config = dict(
    norm_place='pre',
    parallel_block=True,
    max_grad_norm=0.5,
    max_seq_len=512,
)
Each number is 500 + 25 x the weight over its row's rms, rounded and kept within 0 to 999. Layers, rows and columns count from 0. Numbers have three digits each. The size before them is the row's rms in percent of the matrix's.

# layer 4 MLP up, 768x192, rms 0.154, rows 719-735, columns 0-191
096:485434518475522483494512504487491489485512491470551538487515519506484529439512473558539514493482508508502521544485484496473505524520458551494486516532560506486511490483500497539486507508497490465484486472511475485488490477532494518514518494553487473492522491495508487519439529483496497462538479530508528472504514540552534524447454512501526502521504451491486447459502530508527543479534515506512518486498536454532506479483529490466493509516504510500522501497508485549492500511490491491512484527511518528502555500514518445483507477499471506504495479445476503521459480469480501466
104:503527501511523497520516497513500537567506533496518498532499531490495533528482522481469539473562494474510526485515478502524517489538522508518486493522481471463529513484455470497513496496464487493498487502481531502524501548487488505512594518495484474520524485461505511485519543481485503498529488458522494482560512536485472521508508503501482474484510503528490494463516521565466482517552444488532522540492535513510491505478480510513493479530523473503498504505528478478511483441491521503460534546519515521494522512522534545495468501502523501503499514510484511480483476493444536445
094:484501503474489485493539549503536520487525517493523523492514496450515484461525491527484518500491558545500517491483470479473515508495464490547458507469501504513490469520529482465550538523486554491506475432509542473463462512507478480519529500508537491518490503505440501506522515531510490509517525498495476481533530494489481457488477549513555509519505504560510491521549544494527484483497529502506515533461528508512501509510513518501534470478422539458484491508485533503493477521530518491498475499486518485499510480528525498539502521507482514497507453532530487519462505492510521489
122:487488507471508525529520486491477477522483504491526478516479557490481469500521511464488514526502524488466533479500510541479537488512487542521495495472509495508476484472485497459480464498504492510509493524538477532480467546496504489490497471471534501535548504507510510490525436472492491516541478501462492472514490512507499505535458488521511492523503497493511490479532533524500481486562487453460489493472552543516537479507509499475519516471535502498439471527529581476503543517519510555497492485462494512456503515524499484478468467509472500498492534483533541516483505511459543529
104:532513512506512501511471522514501503519474484488495509501501500529534479478470494513513507486476473553487507508503514478479490513517489538435510576490512508523490493578508472462483503465468502486516508506483474517492491552528500458472498479485527468515553517457494516539458515519490477521516551545466499492497502518496477521510491484509506497555502521520500512473495465517537478514526505521450527573502518521523480455492488485508471467472538520495490508518500501474510506491522462549455484499485489522493511557499477537533447488477472477526491497530518489493525484516516515545
100:515532500517499552506461461518482520484551502482474508512522463527529517524453521493496484524528480516466425519490492471509504482538510536467518483530515478482503481450509509463486486482468532501495473515483503497443518520490448484515460477515508481467533478502492478525460480478466471530487512480509503463511507498516467510483473545488548456492467498477530543537509549521506497489497495530463496532477524517479509514487492525492493513502463500489478532524546515507499483492522491512494510561493514514529523461513532471488482556478480521503497509548498482527470482480470460490
104:541502495475519473520488479471525514489518520495514534484518518499512444496519549472470505506489511525498515504497501545456464475468469511513489509482478479514468563502458462483503535495459478463496503467513490519537484510514497489519496520486497492485512508524476498433510501504497506469498507502455469498456519508485521438509479517531480490509467511527494520481539500491483503492513521537488472493503464441483476491489557497496471525519548461557460492513530526528520529505462483475503511458515509507505467534483485565499490500476461516458530474450491520504537522485499478514
081:505508449493502485529467460514495478513475495521526518457465510526476473471484532534481540495485504505480542493513473521516496528497492564499468481518524544484507484511488509474466487502504487507479509504488499516503551510530525508477537484485542468473509530464504499525465455501511490522528514508475488508528507515521480483450483462473520512533489527528518462533470501495532499509540477474525528498481536529501472526489472491460491503519490504468495477547505555494534565535485492498498475506420517524550465496455495466501502519541500502496521468525492466502486545472497509490
095:504510439525536483490500481498476542519467461493487471496489525512515519474533524542523502527493510509453545527501508496491517503498470444516467504534509498501473558500492494476512528534520528504520469502493477497521525480533479509460507490499545460533509499475542535528466505469470525466470488459500488484510473525510513473433496480503482483480510467531540498486482522526520508462503497482515457464536535490521487469500509534505487524517475528495483537531487524478485462510479488551494478527513504492514500547469515519480512534496469504544536483479533511499541559494483520528
106:526556515546486504524517536447523500506504540490521499500487530524522480483499502540478500462519501485451506493471479464495521518482528505477477511518420468507493506487519517480517491473557487524476499534554491498455503491487491505493448526498526497505549546534516486481492511456534525486447508476500526543470487477564489507514495531480504521499522525523527492459482483498498496497477515498487472514503509516530494506504485506525488500514431521463505500496533515462515493475465501498525468487503533491496534515482538498519460459475529506535457512478495541489497481547510472490
102:473536474515508490497510501547508505513506496465505520480448496536504507466477490513498575464491469476489479492504501524487532486510572491531535543517539534541511490544491504470528488502496492488540458494465435516483517535501461452502510515496522516527486462489498484533499559473461537486508488506503463448515469503478547488531477497511551507489512477498473531479482507516534470505500494483515500560505552490498491483530516507495460481514483503520500488511479533517484515510484494524485499500478487510519486527493476485489475497475482522507509491488491507482550558482549468469
103:476481469513557501505501495529480484475507468519540483514447519470515485476523513489529434521534469479506528489497470472517500488505489481543505462470566515505489492517488534491508507487509494503467526513500493490515486507520507435502486495446468526554506468517498545484509494446494513505510506473505518496523538474502524523517472539522503549496513462488457467512519507486489447503511474476487478499483518524522476510513510527530477530524521484502526535484528490495538491492553474465495467499501520489508526495526526468495510458544459491471544555509506456507484539512501504467
100:504510442496502473507497475471528454500510489535512523462485488492490543471532533526485522494498468480439532570474518509470527496490498487503506492499516502461483519514505509497486497548447546495492507502475501460454446504522495506510488510510465509540503486472538497468511486520477507527525513489494506545480514541469474544490485464514476492494483481490518489519535480544483496476509486491540477518487504527523486522497490488508483526496500518547522474494509537547513450525517453487485493511509409515478480502521466499546476558488506490507529487498514514504503498465491544522
101:514547530484485495486520540506540487484543496487510497483513519529462504468517522500495464523449494471508540496501470429551466534526473520482525511479519483481506520518510503527483504457494519481475452489480482513518475486484483526516469522486495501530474477520445502528497492477470498513499547533504511486534524472449528469475523480467481529496524492522517493513479528519525462470480503491530533504533544505504490513488526506467496494497493549495509511488464498453554534479536459523511512451569476464478506473496541516488528492499500497494500517485538539480493467509503483496
100:521508500459500514510473476510527516519502518521475547493449504513500533503531539516532489471509511475458471484477562519518501501518506533532514515521532513508454502503503522500446495471484515462528507488489466480528495522501480484480469481451489503476437477506500491511551478473549532485481519495489476553450507469454529503502483484503536510520480487549484490494506551515545514517530498465476494547544449483503536501497513519498455478454538500481498538472495502507443515473493510497497491475509515491507532482523507469476479501466518504501474510522516531487503492509493543471
101:480493491492515485480492497519493508485566532517512493535542512472501547512505497467543422543514478506525472489524528514519516475486500488512525480473500495514506511526465497516511510459538466519505503490502492504543473477472483472477524491506485494552522524498497480525524435494484523509539461495490528537500507476512510527460512537494529548491467550512480506522532485484492518454524470503514487551495487481492544494520479478471508468504512460519494510538514532520514498504504482509533494525441477452493522524536497455514477519509470477466528475492466496475496509547528507545
093:523521481472461456500501509517468488498495492483504487510497516460495522531541511462517472483542538470509532483508473489513507508452507484514455542495518501499527483471519476520489464532520524534485528543510519490520469484490490454472506535512508517536466493536498462484480467508483553492525514497497501574507506519491483491551537477466493482490505454499488483511511483466501492475502547491484506502528506457474529459479505469503467480525495503518509520458517509524507502517441475484505484472493490493489421530520474511522501514524474483492536494524507480476490559548536537532
# layer 4 MLP down (transposed), 768x192, rms 0.146, rows 719-735, columns 0-191
098:534544531480483519459522514529501514494506547532532513504471488446520467550516530478476505525519499494500476470509492454534520513505497493508498467471456524488504488444554497479491507538508503499515531481528484529523482520466512521494489506485527472506453518496493513495532442510519514549497549498500486532476496491494464543506525497455534519506526525509498504522536528441502479474497530511500517513537453486507490543506451514481506552523524498519495496508518448527516488510519470468506454497510500474516485458494463518474458514516511512520519512516506498539509490492511558479
096:471488509498482522485499479445515467475524514507496505484503479497509502510520519486530526526491517547535455537477495446510490478520505513534488471458472513518470449504495533509526538500494488519513505493495494494490502516495495509504478494538523538478480470494510508547501471561502521493514547501522511520468494497503466471470459512484497532516494492494455553515503493488524508467503529499474510527428495531475459476503493477489565475491459528501519499536511471526515501528513499524530472491480504492532446521476514476520505506443490437462525452500532497520507532470548486524
091:537523517543536540517481522498529529510475495525511512524495486516479491499490473505510483506491452486500515507529503474444431501500501495499497526499537466525520493521467500533540470471506495514540473515508485514445509480489515497493531500507467502477471487505513530523443464470518470473445486530452563506441517502501545525498461509490495556488489524525522496530487499481513491497493489472481523484511548534536497491471493446525531498497525532494465499505494525545487544500485498556496473507498501529486502553489502484483526476503504507485500541443520469502518498523493520497
137:543474486482454513541508451517490486512522506497484528533479478494535488519490505509482493489526486477552508513506483497542528484506516535509498529470539519471486475513527483477516461480502479538508507467509526506503456495470496492496504467477514508524525468526481505490495486536449486470508503515475427490539499498504529481497449503505502510526540515516536478506541498526463500502525545492484473483466529562482492469491503465477556503519463519468450518511544551503524519501477478495477476521562496470502466498529537456497445495515484482509497528497526476528517523506506504494
099:470446493454481534471437501505482505514511511478508531492509500479501510505489530507495503520539468502489471432486482477467502480442479505483492530496480493502516529491479496510554535485524466500493483539491522517532509538482505500541487490517471481500545457475485507494488503517494512535494472475481498463517505509509500520541535485513466478529503512459529476470465501496502503457472515475478486518473471509462466488531479483467528515469490506445521483499502530496506450552459524515585531513496512462494501509482526499503451485473471493515542472497466512534509500508507496464
097:477511489532531475520525475456494442501501510531475536492493472491482506499522461496503497464526505528536531538551511513458526527527479484517506505480463495525462509474472506490462508500513503480489496498538521524513503514474566527487477519491533497508486496500505476467464504480468544515492519497522540523511512509464497522485475524535484532510518488486495494535475480494461479553489511479469502461500509521541515471529478544498494492494494493517540473463425516551485484469497530494534475486494454551491510496534523474519508490505484565485467495529437502498482499516475497498
105:483472522479484523469458495541461465489469507479492478518523484492517496525490501503491451467478528527495487518538517501494471522487465491512503514534497455506502478486483472511488511523448492484491543487520488502478518494502507498476468495482511569518511526507534511469503452522494532555486526509468508477531470494488560510525443495549500493470505501481460438496498515526459518499543480514455547521489528426529508485531531492481504491531471517494479509524494490535487501532515495548510492552528480482541448512494500481493525511498510465498522522543489513488479498504489506493
097:498472482519506493453521454524479484498486530501500525481496485548486515466497476536481505535481482507508555489468520485511490497516502497498503477537525501496505451468479519537489494540485520516485492486503480532518523454520530512506523531522482495447508504450529473534471498526543489536490483494530523530535539514499495515491518502482501475523522522537489529498528521456535515549548510513537521506511522525457508521509434509498504487498544494487527513480485489487502514518505496505484470554521475536523471519498529502410484464530475516481493532529536510527509504490541485466
091:475533544473486505479458519491495494488533509505474494531467540543512511494427503535512478546514463503471502523487504520490501508502510518482509458492497524478491474541465458504471476463485552478528507510466554498500478505495492502470475531520506518523485456504465474448448487495492504506468478493517511556472480503513487535491456526538525514517466529474530504472497489521525511459504497518474531532463527486506502512490496521485490509506481510507529520527516514509525516503498520470504475499503489485531455470548490471552497498453476481477495539487474517438515472537467502477
086:483491514489486484503519497506534476495512471496473515508504486487486506515457500490494591510487528507510534477535491527468505469495505485506489530488513505484483503503482488488436502489471516517555519490516534490530506514529512502534521508543499516505500457509537486450535466523521482461506523505509447492458509512489492497487547531533467503499499482490474475519512474518512506495500466507508529492473524538475492494523520496476517504489487489516519490451459511509494460568481498544497562531487484472465520435521533525503516444536504487519472534533489471540523535538509459497
104:576541507512474531487473510475475503485533504510479477506468520483525524478472560475496491484489471457552566530532545491530511513514529526478522492512517554500500470467467516477530505503516482511502510473519480500528473498496468464504469513503534526486506518475500490558505473505489505485509473513524519510495545497555520513478477467509567500482491478531506487479491523493508520491479492535467549523486494479501517493484463484527488510463464514507524529500474506482509517474542467459505521509492456531474452516480489517498523504505526460452512468504546495480511479486502494483
099:506471519502468475469547537492481519509501521457521489491553487478510494483504548506535499459577533553514478501486483503530485488500486506472499497490517458503496479490493519538490506482520534500520482467499517484544505506458495463520518541502517517449527478522494490485504521506464516506500523483470514479449490487508510509482537496490464471500487484533529501498456514450496503515463490490518503512516522475478534450543516490507539453524521506477444513465481538466502529501521540491506497519548517485460504496454500519530483486466529442518494527488522485495535504525486478542
093:509540454512469501535461489508476449536500548479523492496491467495540522476437531492490489487493506469464512498462480502498525476494540511491466498452515481526514510514489447517462545467458477541523545506476497544465497493491504529500494527515519482456469519528482520506489530537533510502478539478497465517530516506526525471505561503530520511540510491517511502489503489501496463508495486509506494510476523546526518436489526513467501512469486504452493462482478460506480526515487524487498488490442499532525488538499504529480500514478498461478531480494467512516523464516501510505
091:484473479496504526508497503471468471472512497457455501529486473468495493525454496480486528512488507477513501528506488519465529492545532492519478522545522572533494539474464508483464486523510474527488501517496515582512546495463501529509475533490503507513501483461524462522492465504490528481482504475528475485478480479552486536538478518479533509469482511491464512531490526497484475513530499491479514503491462521472517488478479540477527522479528492467507497536504517551489468500522507511532528489448516503473548522513506552511523494490540495519518512507431510456505505487516490493
111:431522474527486490503527463483497481488456516484490502502550553531468514454477464506491496515506516504487494522507532448501449537529515471489503522498502532473502519478533480478496502519505502526491520530525535521477470494509512522523552490463503521486529543481466517516507489532515494501536483493465486531492512518504523507507525477503535484502461464509512481456568483511512528480529573526452484498541485516481504527503487507516478495471490508522519526500478498522537484500504499508486464527491467536477478496462512475522468525525498503448502473500527520462496436507531489535
098:473508496494534485487499517527494466494454498479514512466504497510503549466456514513512530513504490480516506497518538493502506487504516446514542521535494475558536494492518474506505490490505515520486538533486485518463500484479481536543517518479507519472454496545507546537505501487493503478506551513471503508492452461499495486504471460510490512496512493515509515479506495477478528530485496540477476542497473447544490522490465486495501483488417461530475463507468481500541508499490511507476507511484461507510445504473507519538467501517456514511516433483528526491481568485493469497
096:493529465503504480490482542517528503492506486489435472496527517462534502505480528510482477493525491476520526508488550433472497468494518516510516516472514534503506510512468548536485484556452503525499514472507476546507474496495486504544527527491503544460508530509549480538477524481480473491497459516518520501461504571477459491527503509503506461500497522473487470508516484484482526536491505488513489499501500471479493500505426520534462488467459501528507496498506528494467490450464438459482514529512514481500524544493489490512511514530491502463494488503471519466466501503505502527